Part of a small language model's weights.
Size: 9 layers, width 512, 6 heads of 64, vocabulary 8192.
Architecture: rotary positions, untied embeddings, normalized queries and keys, local attention windows, shifted keys, value embeddings, hashed n-gram embeddings, capped logits.
Training: a variant of Adam for these matrices, 869M tokens, 5989 steps.
Each number is 128 + 24 x the weight over its row's rms, rounded and kept within 0 to 255. Layers, rows and columns count from 0. The size above them is the row's rms in percent of the matrix's.

# layer 4 MLP down (transposed), 2048x512, rms 0.0334, rows 1862-1875, columns 256-511
size [ 98 102  93  99 101  90  97 105  99  98  96 101  99  92]
[[129 104 101 106 126 132 103 107 152 125 145 144 147  96  95 128 113 106 123 132 127 144 134 103 127 145  91 102 156 130 146  77  83 123 116 148 122 132 150 110 117 128 146 103 106  87 123 120 179 146 126 139 119 133  93 131 120 116 157 105 124 136 144  89 135  69 170 116  80  59 120 115 128 124 131 135 156 112 113 115 129 170 118 173 136 141 158 139 130 105 148 148 100 116 126  97 136 141 146 119 101 154 142 124 108 118 161 149 118 139 160 108 136 152 131 102 133 139 151 156 123 102 103 124 104 193 174  82 154 125 105 138 136 168 120 126 113 113  85 122  70 102 144 115 135 113 104 103 129  84 128  97 113 177  90 122 136  75 150 179 157 149 142  92 123 145 154 117 107 152  99  84 134  82 117 116 121 150  85 110 135 125 116 111 190 152 107 125 120 130 148 182 127 124 142 132 113  93 114 139 104 125 104 165 137 127 131 129 102 139 143 130 134 158  96 105 135 125 133 159 100 121 164 163  53 123 134 145 169 114 138 161 177 157 139 109  90 118 111 125 110  90 153 119 133 124 109 135 123 130 150 123 130 111 167 127]
 [109 137 141 119 118  89 148 140 104 141 114 145 125 103  81 121 114 162  99 132 134 183 144 138 132 145 125  96 124 123 118 113 131 110 145 141 129 148 177 157 120 123 126 135 124 132 136  72 121 114 156 130  97 133 140 166 142 120 117 129 106 161 139 136 151 106  99 130 144  94 141 149 169 160 118 126 144 125  95 150 165  82 157 158 113 125 147 117 141 118 150 108 135 129 140 105 152 138 136 103 128 100 131 167 113 127 114 147 161 103 153 107 135 104 163 118 128 117  96 151 100 122 127 113 141 116 109 129 127 112 175  80  93 112 144 131 135 168 136 120 157 114 112 132 143 149 157 134 143 125 118 126 127  98 144 115  80 142 102 149 182 143 132 175 119 128 150 110 153 176 128 113 156 117 108 177  97  94 132 167 140 110  98 116  92 146 152 115 150 110 102 113 118 103 118 185 158 120 143 114 146 136 133 157 127 134 126 145 115 142 115 150 109 128 113 119 121 105 162 135 114 154 192 126 209 141 102 142 110  96 121 160 107 111 127  83 132  96  97 154 103  90 104  95 115  97 145 138 153 131 113 134 126 125  94 120]
 [ 99  87  95 170 110 117 177 112  95 111  72 133 129 112 154 124  95 121 102 122 156 154 115 151 133  94 153 115 140 118 158 131 141 109  93 144 116 131 126 101 123 147 140 168 137 116  95 118 124 133 126 134 111 126 140 183 119 167 104  99 139  93  80  74 135 153 132 134 110 170 120 100 118 118 150 105 145 126 158 106 131 161 131 131 107 114  83  96 106 126 101 146 190 166 138 109 142 102 129 125 131 144 144  86 147 127 148 140 165 149 127 129 130 136 137 108  67 118  77 139 143 133 133 117 150 153 158  88 141 164  98 151 129 114 145 146 169 150 135 130 121 128 186 139 130  95 150 158 121  97 150 118 149 138 102 114 128  82 153  90 139 137 134 128 139 120 170 124 128 125 160 164 131 123 130 159 135 176 119 134 115 151 154 105 139  91 127 116 108 145  85 156 142 135 160 147  92 129 151 126  97 131 141 158  71 143 118  91 102 125 123 153 129 116 135 155 122 138 143 104 121 100 132 127 107 127  82  93  99 121 151 164 136  95 136 130 113 122 147  94 155 110 106 135 154 143 124 145 157 125 108 152 136 119 103 103]
 [123 116 127 116 135 146 140 122 138  91 124 162  79 113 127 129 123 122 130  83 130 116 175 152  83 102 160  92 111 111  80 167 112 119 145 136 163 126 157  89 141  88 159 177 110  98 123 207 128 119  93 124 106 138 105 133 116  75 115 160 147 128 124 116 124 104 118 135 105 160 134 146 131 125 116 135 157 103 124 145  89 119 113  84 118 171 124 132 109 170 105 119  97  89 116  95  98 103  79 135 146 119  86 136 135 133 148 127 143 113 149 161 139 106 190 149 179 146 101 105 177 153 155 115  86 110 166 131 140 106 135 141 164 157 147 115 122 160 123 111 136 197 137 133 147 115 106 139 153 118 183 148 107 104 126 123 190 135 137  91 149 114 108 168 111 159 109 132  82 135 114 159 150 142  93 103 116 148 113 116 152 124 115 119 132 130 121 147 135 116 165 109 118 137 129 103 112 152 156 100 120 146 104  78 111 140 132 118 114 127 152 137 140 102 102 139 147 113 111 134 111 141 122 112 126 142 117 126 144 109 131 153 145 149 130 111  95 148 142 135 129 150 149 152 144 138  96  86 122 111 115 159 142 162 127 106]
 [132 138 137 148 127 115  98  94 110 117 152 169 100 111 170 127  73  93 110 122  96 139 131 133  72 151 135 113 116 129 114 137  98 166 127 143 110 123 109 133 112 145 155 135 108 115 115 174 147 120 145 125 133 145 131  86 152 115 117 190 148 111 145 125 130  90 134 101 105 180  88 130 125 169 101 170 156 142 108  59 124 160 108 120 142 154 114 145 154 170  84 134 118 118 146  83 154 117 119 153 108 103 142 110 129 133 154 140 153 103 124 108 102 130 138 138 127 139 120 125 147 138 119 106 124 140 118 146 140  95 159 134 132 109 139  98 166 139  91 123 110 159  72 126 152 126 112 127 147 146 117 137  97 143 139 131 151 141 104 131  89 156 132  63 111 168  93 142 130 130 163 113 106 134 157 138 162 124 110  81  90 146 145 130 169 111 102 113 145 120 143 149 101 126  90 142 165 111 131 170 112 114 109  47 158  83 140  92 134 157 118 160 125  88 159  95 124 100 126 115 130  98  91 129  90 164 129 139 156 115  77 122 118 122 107 139 120 129 110 153 176 118 133 111 163 158 125 114 138 140 115 165 111 140 130  93]
 [146 137 181 113 115 112 120  91 120 118 117 111 134 126 102 177  92  98 108 160 151 160 146 118 156 144  96 112 121 118 107 139 119  98  81 127  82 141 139 126 121 172 155 102 130 160 116 137 115 153 153 132 132 135 105 184 121 157 164 108 113 165 126 165 110 102 142 125 137 146 138 100 120  89 145 148 149 152 146 160 126 130 104 163 113 160 130 121  98 123 148 159  71 132  81 118 163 156 141 139 144 153  80 143  99 121 141 160 130 130 183 134 136 180 159 148 120 138  84 113 142 146 127 140 103  69  90 160 100 165 112 124 121 141 112 112 126 152 102 133 119 124 109 131 109 163 105 145 128 133  86 136 105 122 154 107 136 121 104 138  98  89 111 107 120  72 109 111 115 120 150 130  93 118 167 146 148 151  70 149 112  85 116 133 119 125 137 147 135 134 194 122 111 126  70 120 121 103 105 101 101 145 116  70 105 133 134  89 125 141 132 116 153 141 107 128 160 119 158 161 112 143 102 124 103 123 129 131 148  84  69 102 115 144 116 108 102 164 100 148 160 132 110 179 102  88 156 135 181 135 103 108 124 162 115 108]
 [125 135 152  82 123 168 163 124  54  96 136 100 136 149 124 158 139 139 160 166 137 107 111 140  97 141 122 111 144 117 151 121 120 109 124  89 150 134 137 104  69 166 102 141 137 146 154 100 116  90 134 165 133 156  92 119 101 170 141 130 118 148 154 127 112  82 171 132 136 136 116 128 105 127 148  69 122 113 100 153 123 128 134 121 160 143 125 149 105 117 156 131 135 156 129 102 136 149 108  90 183 118 138 113 119 128 115 148 161 141 141 136 170 166 155 137 147 132 108 118 148 118 144 175 138 121 169 125 157 117 100 147 102 166 135 122 131 126 117 159 130 139 133 143 104 121  88 137 116 145 127 121 136 110 182 113 115 117  71 135  97 126 137 153 120 141 119 106 182 117 114 111 157 116 128 122 120 166 161 102 152 146 135 148  88 108 145 120  98 125 147 134 129 149 112 105 118 139  94 107 122 152 165 158 147 155 127 184 140 150  83 106 121  87 116 149  92 110 139 150 125 132 203 149  89 153 126 122 132 135  82 144 152 184 149 131  66 113  99 134 154  92 141 132 130  99 114 139 163 126 118 151 114 159 155 155]
 [122 103 136 105 127  98 124 142 133 100  73 158 115 117 156 110 137 123 124  96 119 110 125 125 144 120 146  81 163 114 116 132 112 123 101 104 154 119 100 113 130 113 101 121  82 124 110 146 162 127 128 149 171 144 119 116 159 156 143 120 153  87 118 119  85 131 148 143 114 124 161 143  90 133 116 127 112 129 114 151 141  90 140 108 140 146 112 126 102  89  90 145  95 147 143 115 153 123 136  99  93 108 127 122 123 105 120 171 115 122 117 142 137 146 138 137  94 133 126 124 180  83 152 108 122 133 155  93 149 128  84  69 114 149 108 118 180  93 145 103 142  87 123 159 116 146 109 138 127  90 131 116 101 114 108 134 148 123 174 131 122 167 113  86 136 105 114 120 150 144 109 189 152 104 112 113 113 180 131 131 131 121 131 149 110 177 111 126 101 100 163 113  91 153 119 114 130 131 124 150 155 150 134 153 136 146 142 160 169 105 141 172 144 136 107 151 107 109 116 102 111 124 178 152 146 123 118 138 125 106  76 110 151  99 125 109 178 130 157 149 176 130 150  93 169 141 157  97 128 112 172 138 112 105 110 133]
 [149 136 122 120 163 131  89 150 117 103 125 125 103 141 155 103 131  76 139 105 124 134 103 124 119 150 140 118 134 135 111 116 144 131 120 140 116  86 113 101 107 162 117 164  98 153 132 140 162 189 161  95 141 136 163 108 183 101 168 141 141 130 109 161 126 114 139 159 134 126 137 127 128 118 105 143 138 130  88 139 123 149  86  92 135 104 137 123 107 139 118 144 132 108 113 114 100  95 115 138 122 106  79 107 127 154 163 150 129 163  96 120 121 116  91 165 167 101 101 143 132 134 167 111 159 157 116 129 154 108  79 111 133 115 109 148 132 125 139 122 134 162 118 122 122 159  78 161 145 146 140 162 115 169 132 137 144 149 127 139 129 130 130 139 132 127  42 164 136 154  96 129 108 127 138 151 151 160 157 123 154  88 111 184 104 144 119 142 129 116 120 136 180 134 139 142 128 135 152 135 138 105 126 142 123 107 161 108  93  97 117 156 163 148  79 161 104 116 115 111 124 107 115 127 149 163 115 164 147 132 124 163 135 101 125  71 112 127 128  93 150 139 144 154 102 135 122  82 180 107 139 109 130 127 104 178]
 [100 138  80  94 133 140 121 108 108  96 119 165 105 125 116 136 187  90 138 152 122 137 132 119 147 163 128 171 181 119 142 120 129 119 130  98 122 103  89  85 139 110 111 164 105 128 119  81 146 120 172 141 126 158 123  80 129 154 112 115  95 105 129 129 109 127 151 124 149 105 136 118 136  73 119 123 165 108 147  91  97 120 138 180 134 143 131 145 135 134 160 145 130 139  98 157 126 155 125 132  71 138 179 144  86 134 118 109 145 115 123 151 121 134 163 124 140 145 112 128 118 109 133 142 153 132 137 142 136  74 125 142 100 110  83 141 159  75 104 114 165 139 106 111 142 138 132  91 108 139 138  95 138 134 131 137 164 130 110 159 124 115 153 188 117 157 108 126 114  99 137 147  83 125  95 107 124 105  98 101  92  98 147 159 110 108 107 160 122 126 133 139 111 135 109 116 124 174 110 139 138 100 138 132 156  91 117 127 125 146 145 151 116 143 149  80 149 138 142 128 108 177 140 111  95 105 125 119 118  92 113 143  63 140 105  99 172 135  99 125 142 130 116 107 110 134  83 176 157 129 137  89  99 141 166 124]
 [ 90 121 180 154 159 130 125  77 164 160 132 155 147 139 169 131  94 147 138 150 132 164 116 142  88 140 116 111 167  88 120 104 117  81 113 109 114 126 192 145 141 105 117 118 118 146  99 152 115 101  97 158 101 136 101 125 146 109 142 170 129 114 120 121 137 138 130 151  88 110  87 164 136 143 144 114 103 126 139 100 151 159 157 140 146 128 124 104 161 122 131 131 110 107 119 146 146 134 110 121 110 144 187 133  91 142 119 137 119 126 134 102 120  99 148 132 134 154 112 115 134 153 152 116 140 147  93 163 156 116 112 141 137 107 129 166 133 118 172 128 176 162 133 116 130 121 153 124 178 143  85 112 115  92  81  78 156 124 133 152 148 136 144 135 158 137  79 194 154 108 135 108 186 138 159 171 145 131 142  98 154 100 129 122 121 141 150 139 120 117 109 145 137 106 102  83  96 138 119 127 147 110 139  57 142 148 144 116 124 104 169 195 101 148 122 123 114 124 167 150  95 113 118 165 119 141 107 137 144 138 138 140 152 144 100 127 108 124 119 135 138 122 134 115  99 130 136 134 100 108 112 165 143 116  98 140]
 [100 110  87 124 156  73 107  66 130 126 148 139 118 115  96 129 117 118 209 113  84 142 125 128 122 164  96 182  76 181 117 105  84 135 167 151 130 102 108 128 121 160 127  99 100 125 157 125 135 114 126 128 143 131 122 110 157 120 135 121 100  79  90 130 124 123 149 133 100 157 115 136 100 138 146 118 154 100 111 134 125 117  86 115 113 149 124 148  98 123 103 107 156  82 160 111 119 138 152 134 141 187 142 120 143 142 157 156 135 132 122 116 111  82 100  92 130 163 116 102 131 131 147 108  93 109 132  95 129 131 114 147 173  84 145 142  87 118  97 113 122 137  99 128 135 117 127 119 141 116 139 150 140 154 116 125 104 130 112  81 125 175  98  78 115 154 119 144 127 139 105  86 134 144 132 135 145 124  94 105 136 144 114 127 149 119 112 126 124 146 136 145 135  85 130  81 151 101 111 105 150 155 118 121 160 133 151 130 137 168 171 116 158 128 120 132  75 123 106 170 134 119  99 124 131 120 139 137 166 143 117 116 116  93 131 157 120 143 146  89 107 164 158 142 158 150 120 139  93  88 106 110 129 174 109 137]
 [122 151 141 162 129 145 124  98 115  98 143 138 144 147 107 136 159 147 112 128  96 141 125 114 141 141 163 142 130 155 138  51 118  94 102  76 161 120 134 130 157 105  96 159 143 116 124 141 148  95 107 137 116  97 114 125  97 150 139  86 120 125 108 125  94 138 118 134 107 136 142 128 137 138  53 113 148 106 142 124  59 109 103 105 146 131 124 125 136 167 164 162 109 130  64 101 137 149  86 158 101 150 136 135 106 129 112 137 134 121 155 135 121 188 103 113 103 109 197 169 151 138 124 119 135 139  69 117 138 114 155 151 119 155 123 121 152 133 111 164 146 107 107 174 107 116 115 130 107 145 151 113 117 153 121 106 123 144 146 107 134 126 115 133 141 117 187 124  91 132 166 108 146 101 123 140 150 136 169 121 149 155 128 154 131 107 142 130  95 134  76 106 140 113 102  94  83 109 121 110 111 135 163 128 129 132 131 134 139  95  89 154 108 154 152 151 158 142 100 141 132 103 124 106  78 127 137 138  76 157 111  99 147  87 145  92 175 111 114 116 133 163 139 166 135 143 151 131 134 155 162 160 150 106 149 135]
 [151 116 135 116 140 116 140 140 193 136 183 117 147 105 148 114 156 145 113 145  84 107  98 107  90 122  95  80 147 161 167 149  97 129 105 118  82 104 137 155 121 100  69 109 148 122 154 145 129 134 146 121 164 131 108 177 112 123 102 117 140 111 119 152 150 102 117 140 106 135 133 179 109 107 114 138 129 129 115 153 138 122  99 110 136 123 141 145 119 132 175 158 149 100 101 140 120 139 120  97 110 132 114  92 110 126  67 162 128 111 161 105  91 138 192  97 147 156 130 139 103 116 136 104 142 130 137 123 162 172 146 137 116 113 128 135 120 132 133 138 149 155 142 147 129  94 151 109 138 102 123 102 136 161 137 143  92 131 142 128 145 141 124 146 131 149  99 122 131 102 137 115 127 132  99 150 139 177 137 154 114  80 147 156  96 135 121  77 154 164 112 153 172 138  87 107 164 144 138  98 129 142 153  90 115 125  98 111 131 135  96 142  95  84 111 142 122 135 136 125 130 135 109 136 114 136 123 114 139 135  73 121 126 144 149 138 131 128 149 132  97 161 112  97 120 118 114 169  98 175 127 108 107 152 110 137]]
# layer 4 MLP up, 2048x512, rms 0.0359, rows 1863-1875, columns 256-511
size [104  90 105 104  90  98 105 105 103  97  98  99  88]
[[ 94 145  68 121 175 127 188 143 133 103 144 126 104 144 143 139  90 144 112  92 137 149 149 119 146  92 121 122 113 125 147 108 144 137  90 125  94 155 114 102 119 105 107 123 106 108 124 107 102 147 116 103 107 141 178  97 134  84  96 137  75 131 137 130 176 126 152  99 106  98 137 135 156 139 122 145 107 132 127 164 167 121 123 101 119  62 165 108 125  80 127 129 108  99 108 117  90  99 121  86 125 137  75 138 107  86 113 154 140 141 118 141 120 165 131 152 156 111 116 112  99 120 119 127 143 150 117 147 125 164 119  98 132 141 107  82 125 147 133 134 145 116  86 145 142 107 182 128 125 104 117 138 135 125  82 128 160 134 148 123 147 127 141 150 178  93 130 153 128 107 136 176  85 114 159 133 115 150 126 124  91 133 145 159 120 103 148 124 140 101 156 105 138 116 169 159 116 111 127  92 116 118 134 101 145 104 175 152 105 133 158 133 114 150  90 181 108 116 143 131  60 109 166 148 148  86 143 121  96  92 154 148 127 141 135 115 102 124 127 120 128 148 132  97 119  96 130 141 108 146 162 120 128 111 127  91]
 [121 144  96 123 156 148 131 163 132 150 129 143  77 122 149 136 109 111 179 160 106 123 152 126 129  95 105 131  92  94 121  98  97 125 113 132 142 120 118 100 123 147  83 120 135 118 164 118 121 137 144 158 113 142 144 152 129 119 120 127 126 127 114 144 130 159  95 176 118 124 132 132 122 144 100  98 156 133 107 165 129 152 104 137  87 114 155 126 118 145 136 118 131  88 114 168 165 156 104 116 146 132  80 122 122 161 117 119 132 190 180 122  92 115 134  88 141 178 183 149 109 127 117 109 145 105 151 193 130 123 127 128  88 132 133 117 149 108 128 100 107  99 137 128 144 112 131 124 162 144 117 140 120 108 157 131 123  82 127 110 140 132 155  93 110 105 116 115 132 123 165  71  98 136 112 129 110  99 104 102 183 119 144 124 122 107 154  94 110 135 133 139  98 128 181 181 132  93 127  96 132 102 164 129  87 111 139 119 123  90 142 134 130 115 125 142 127 131 159 151 169 165 130 157 108 182 101 142 106 125 110 144 134 124 122 104 106 122 157 140 136 120  80 113  88 146 130 134 178 116 114 122 130 135 129 122]
 [121 209 112 113 175 139 170 126 121 120 147 138  87 132 142 124 133  94 181 120 123  81 115 104 116  98 133  63 152 123 126 122 130 133 134 137 137 118 122 123 120 115 163 130 134 115 114 164 111 168 119 123 146 114 103  99 151 123 109  67  75 116 128 104 102 124 101 128 123  98 131 117 137 112 129 144 119  99 131 133 156 122 122 154 154 108 123 106  89 137  59 117 152 129 137 177  68  97 128  89 137 136 104  98 139 121 126 144 140 158 122 142 109 141 135 115 162 131 111 111 146 116 177 126 151 110 167 125 119 190 128 127  96 184 142 125 135 163 138 119 140 150 110 158 144  88 124 139 133 101 155 127 133  87 168 122 125 108 159 143 146 101 115  83 149 112 150 132  93 147 107 130 145 157  99 123 117 154  67 149 152 161 162 168 128 114 156 148 152 153 141 129 105 111 123 115 122 140 128  99  75 103  98 158 121 120 168 107 138 158 129 151 128 147 152 147 153 119 134 136  96 151  84 149 121 141 109 128 160 122 115 161 165 135 151 115 115 132 147 112 153 151 123 175 136 146 101 141 188  94 119 103 140 146 112 142]
 [ 93 139 147  94 117  89 111  73 145 117 180 131  97 142 132 134  83 127 141 111 150 100 158 101 135 144  97  99 132 151  76 117 119 138 126 116 137 127  83 126 170 107 123 113 172 120 123 133 103 123 126 114 173 127 154  90  74 159 126  90 125  94 128 116 114  85 143 111 113 111 175 174 113  95 142 135 126 151 129 185 149 133 173 161 146 141 131 116 161 100 141 130 117 134  87 110 123 104 174 133 142 126 153 136 164 134 118 138 136  96 131 119 129 130 148 157 109 123 154 133 136  86 112 125 119 109 156 124  80 130 127  89  78 147  96 144 142 148 118  89 149 119  74 110 139 177 124 108 105 118 105 155 126 110  88 138 131 153 160 123 104 122 142 113  82 112 147 108 101 128 131 115  79 105 152 128 155 111  94 152 112 150 160 167 151 112 156 142 113 111 104  77 136 141 124 175 128 106 136 132 128 109 142 151 142 113 165 100 152  94 126 150 110 110 117 105 151 140 176  60  98 153 121 145 109 148 110 139  73 131  94 145 136  92 139 125 118 134 115 105 117 106 117 163 103 132 168 134  96 124 136 106 132 137 165 113]
 [ 79 128 195 117 106  91 167 106  98 137 144 153 106 176  82  94 101 134 118 128 139 100 143 141 125 150 108 129 160 101 106 151 170 105  88 140 129 142 112 127 111 129 123 102 132 136 138 150 100 132 123 154 125 116 109 163 133 133 157 103  66 138 164 109 137  89 103 121 125 145 168 138 153 121 179 154 109 128 127 142 138 169  94 173 111 140 129 145  91 151 133 174  71 157 150 128 146  89 148 169 114  97 131 125  88 138 120 124 113 139 151 137 118 178 101 182 125 134 114 120 139 145 140 109 143 130 103 152 130 108 116 113 109 112 146 143 105  74 139 121 121 136 115 137 101 130 127 152 130 110 109 119 107 122 148 143 178 137 150 145 119 110 110 118 106 124 139 117 130 118 141 154 127 103 175 109 153  85 167 125 107  97  79 123 128 120 112 121 155 143 148 105 137 116 110 138 149 136  93 118  89 129 155 116 154 112 113 126 146 146 136 157 161 156 125 100 170 103 118 142 147 113  73 137 111 159 111  87 144  82 152 106 105 121 134 112 123 125  75 105 132 113 128 165 106 131 171 105 127 156 128 132 140  95 131 112]
 [135 133 147 118 148 152 149 138 104 125 140 115 114  96 139 137 116 107 174 136 186  59 146 142 177 126 127 109  93 158 152 131 125 122 149 157 124  91 140  60 132 102 109 111 126 129 155 137 143 112 141 103 126  79  97 184 134 160  73 101 156 129 152 127 127  92  91 114 122 114  81 136 123 129 145 107 147 144  80 180 139 150 124 107  94 132 169 172 118 138 125 147 133  91 122 110 108  98 125 105 124 102 125 150  98  99  99 150 139 125 112 101 122 159 172 180 118 151 125 111 147 106 106 108 114  98 149 151 170 174  83 147 114 105 152 143 115 112 135  78  73 120  91  99 113 145 142 131 127 133 135 136 116 119 113 115 112 130  95 135 142 119 159 129 147 112  98 104  97 117 129  91 145 153 119 131  88 123  94 143 161 104 102 105  77 117 141 151 128  99  89 142 121 132 126 151 132 136 101  80 103 120 110 118 109 138 159 121 129 140 130 149 108 111 183 124 138 148 121 153 146 160 105 158 106 133 145 144 151 153  64 135 174 137 138 105 113 138 126 146 135 141 146 158 159 129 121  74 170  97 154 126 107 117 169 100]
 [138 146 169  93 170 105 128 143 106 133 101 123 127  83 143 122 158 130 148 141  80 148 131 127  97 112 135 102 136  83 111 128 134 143 134 122 140 104 125 161 113  92 140 123  83 121 123 144 149 182 110 104 116 105 128 129 144 102  75 133 123 107 124 160 159 140 120 104 122 132  90 186 141 164 127 130 125 153 101 119 146 140 124 152 113  99 146 126 104 119 123 146 115 139 135 115 110 147  92 124 152 156 157 113  93 167  84 125 144 157  90 126 144 132  92 121 146 146 113 154 145 115  91 133 130 106 170 103 129 116 129  69 122 174 132 128 127  52 163 127 123 118 126 142 129 111 109 101 131 125 101 145 121 120 117 107 134  96 141 119 128 170 157 124 136 100 160 146 162 123 141 116 136 155  86 112 145 161 146 145 164 125 129 146 123 128 159 146 124  96 135 118  97 132 157 163 142 131 130 109 151 135 158  97 139 145  83 172 185  92 156 133 180 138 120 117 110  68 101  90 138 113 147 142 177 127 108 106 123 118 122 116 149 108 122 167 134 139 152 104 126 100 148 126 102 136 110 103 138 148 183 130 165 132 136  93]
 [111 112 138 114 145 142 146 124 161 120 143 133 108  98 113 116 100  82 165  81 121 114 156 155 107 105 101 136 148 129 126  72 181 150 132 126  96 136  97 126 119 121  83 109 104 119 113  65  92 149 109 140 165 148 103 101 168 107 116 138  97 105 120 126 124  94 137 138  89 104 142 109 145 110 125 139 122 135  74 127 117 148 145 130 106 133 177 130 144 124 163 126 134 156 147 110 111 128 105 125 138 101 135  91 119 152 127 177 152 171 126 117 139  84 106 127  91  66 146 131 127 155 128 111 155  79  87 159 129 119 117  92 102 145 102 149 100 151 124 163 124 176 110 129 127 167 143 147 156 127 106 114 130 137 128 145 168 152 168 131 136 106 160 165  86 127 141 112 158  91 110 151 127 140 153 148 152 146 113 100 114 124 141 148 150 116  96 108 119 117 145 112 183 138 131 145 121 120 154  82 114 108 134 110 133 141  91 131 122  98 150 153 157 132 161 171 148 107 135 127 123 140 134 135 177 134 140  96 148 143 100 107 152 152 148  80 101 151 102 144 142  99 136  67 165 100 118 171 129 110 171 107 131 137 112 154]
 [124 110 114 102 125 125 154 123 181 148 153 151 147 141 144 104 148 104 108 148 168 112 150 107 137 143 120  79 102 138 124 131 143 102 120 133 134 120 128  98 127  85  85  92 125 107 119 121 147 150 144 131 181  88 127 121 110 120 122 145 112 114 146 131 126 115 134 152 109 127 137 120 122  94 151  99 121 140 112 119 114 143 135 162 155 111 150 101  98 104 124 115  87 167 148 135 165 104 108 106 121 114 163 137  96 129 103 143 141 141  99 102 163 121 142 113 162 151 162 123 128  81 170 125 132 142 114 142 125 126 126 131 143 103 116 155 106 126 132 102 126 148  80 122 145 122 150 109 135 141 137 136 100 138 154 198 166 164 147 159 159 118 171 130 124 123 134 129 103 167 123 109 107 150 142  98 110 110 112 130 129 136 173 123 133 133 152 151 152 149 101 143 153 106 127 138  95 141  94 151 125  85 133 135 128 110 153 120 168 122  99  96  81 104 131 118 143 157 147 134 130 169  84 133 106 120 155 116 111  94 144 155 119 125 171 139 132 140 152 141 102  99 166 132  99 130 143 117 152 106 101 142 155  94 130 104]
 [160 145 123 138 104 118 120 131 168 134 123 122 106 169 112 143 149 124 118 165  82 117 119 133 140 139 124 125 115  98 138 132 121 125 125 138 149 110  81 106 143  88 113 126 177 101  75 150 122 186 138 129 174  95 176 126 114 108  90 141 134 137  81 125 153 134 121 145 114 126 130 153  92 134  98 151 114 157 136 165 135 113 148 100 148 111 113 128  98  96 134 167 133 123 181 139 168 153 136 102 127 166 155  98 119 134 133 157 171 139 130 121 135 142 138  76  85  98 146 125 122 150 140 103 151 139 169 117  95 140 110 151 150 177 139 104 126 135 130 136 185 109 128 156  98 142 152 162  98 138 148 138 168 104 140 137 112 142 102 139 130  91 108 113 127 102 162 176  82 129 102 126 143 116 131 135 158 142 152 178 103  94 135 134 168 109 140 110 116 123 126 156  97 165 129 132 117 146  90 165 101 117 101 175 107 166 140 151 170 112 134 127 184 118 152 171 104 162 125 127 193 129 134 154 127 163 102 134 163  79 125 135 155 125 139 160 174 141 117 155 129  81 137  91 130 117 111 105 127 150 136 126 102 151 167 103]
 [148 122 100 125 137 130 177 137 116 146 119 153  90  92 136 101 103  76 160 105 125 142 142 144  81 105 158 150 116 150 102 113 104 128 154 133 117  99 136 160 125 127 118 102 134 137 145 155 132 142 143 148 152 117 166 133 155 115 143  93 145 136  84 126 161 154 136 136 133 171 143 160 114 119 134 127 137 132 134 141 125 136 117 109 103  78 166 135 130 118 120 140 135  97 120  99  96 110 127 149 154 160 129 118 118 119 123 143 118 135  98 101 157 134 159  88 116 152 191 123 127 108 122  96 142 107 130 116 151 112 126 137 150 125 106 105  76  95 158 164 151 154 118 128 113 140 177 103 177 158 144 123 114 128 130 159 131 126  91 104 132 141 154  69  78 111 150 125 170 132 128 120 131 144 160 134 155  95  93 125  95 147 139 180 114  92 144 136 142 152 101 107 106  97 141 132 161 122 144 126 142 117 184 167 127 133 133 130 118 144 128 116 123 126 111 108 165 103 179 145  86 101  96 131  87 108 120 144 127 106  83 147 123 132 171  92 154 161  96 127 146 132 126 155 113 145  99 101 154 191 106 132 102 127 122 143]
 [134 128 119 157 131 110 149 114  95 139 138 155 102 162 115 108 155 145 116 157 124  97 142 146 139 125 121 172 139 143 114 116 124 173 109 107 112 143 166 117 144 118  91 141 150 148 107 144 152 110 138  98 135 120 134 119 149 134 131 109 134 110 130 158 138 164 128 166 132 119 113 109 120 124 110 142 121 120 128  92 139  87 123 141  98  81 197  90  94 157 179 154 102 138 130  97 131 134 133 140 123 158 148 133  96 178 105 109 132 107 144 128 122 162 141 154 109 138 151 133 114 140 131 150 145 127  87  96 150 129 140  98 159 135 131 118 108  97 134 120 175  85 114 168 120  60 154 115 105 170 126 111 124 108  90 108 112 175 131 130 111 134 160  82 123 121 183  94 128 111 170 102  93 110 123 110  97 119 177 110  95 144 167 142 123 116  76 150  98 128 129 119 131  68 131 117 125 114 140 149 100 135 138 160 190  95 156 166 142 100 113 137 106 148 115 137 138 122 101 118 122 104 127 121 106 172 142 122 100 160 112 108 155 136 138 119 141 110 110 116 129 130 151 113 150 130 155 131 112 154 167 104 143 117 141 123]
 [170 165 117 112 127 107 150 118 118 139 123 120 130 117 119 162 118 140 148 140 115  93 154 127 219 142 143 139 129 107 139  98 159 126  82 139 133  81 103 132 143  96 139  96 106 139 128 146 110 127 124 139 146 142  98 134 168 100 160 130 130 189 171 129 102 127  89 138 126 148 137 124  95  99 137  97 118 174 113 110 125 130 147 189 116 123 114 142 110 125 115 122  90 136  75 119 157 135 109 125 109 101 126 125 126  88 149  77 141 107 139 145 139 125  89 110 119 129 102  81 121 115 111 171  97 152 111 139 174 148  68 128 157 160 157  97 134  79 152 122 118 128 121  92 136 140 139 141 153 154 103 153 126 142 120 116 136 118 111 155 114  78 149 132 146 100 136 117 164 109 145 139 144 125 155 144 137 114 143 119 100 144 136  90 164 135 125 146 122 101  91  96 118 116 119  98 133 113 142 113 112 111  98 125 138 179 163 108 144 100 122 158 141 147 122 149 129 118 159 147 144 123  85 139 145 143  99 162 105 146 159 115 137 121 147 121  98 124  73 132 120 146 170 127 142 137 148 115 128 120 120 108 141 119 153 135]]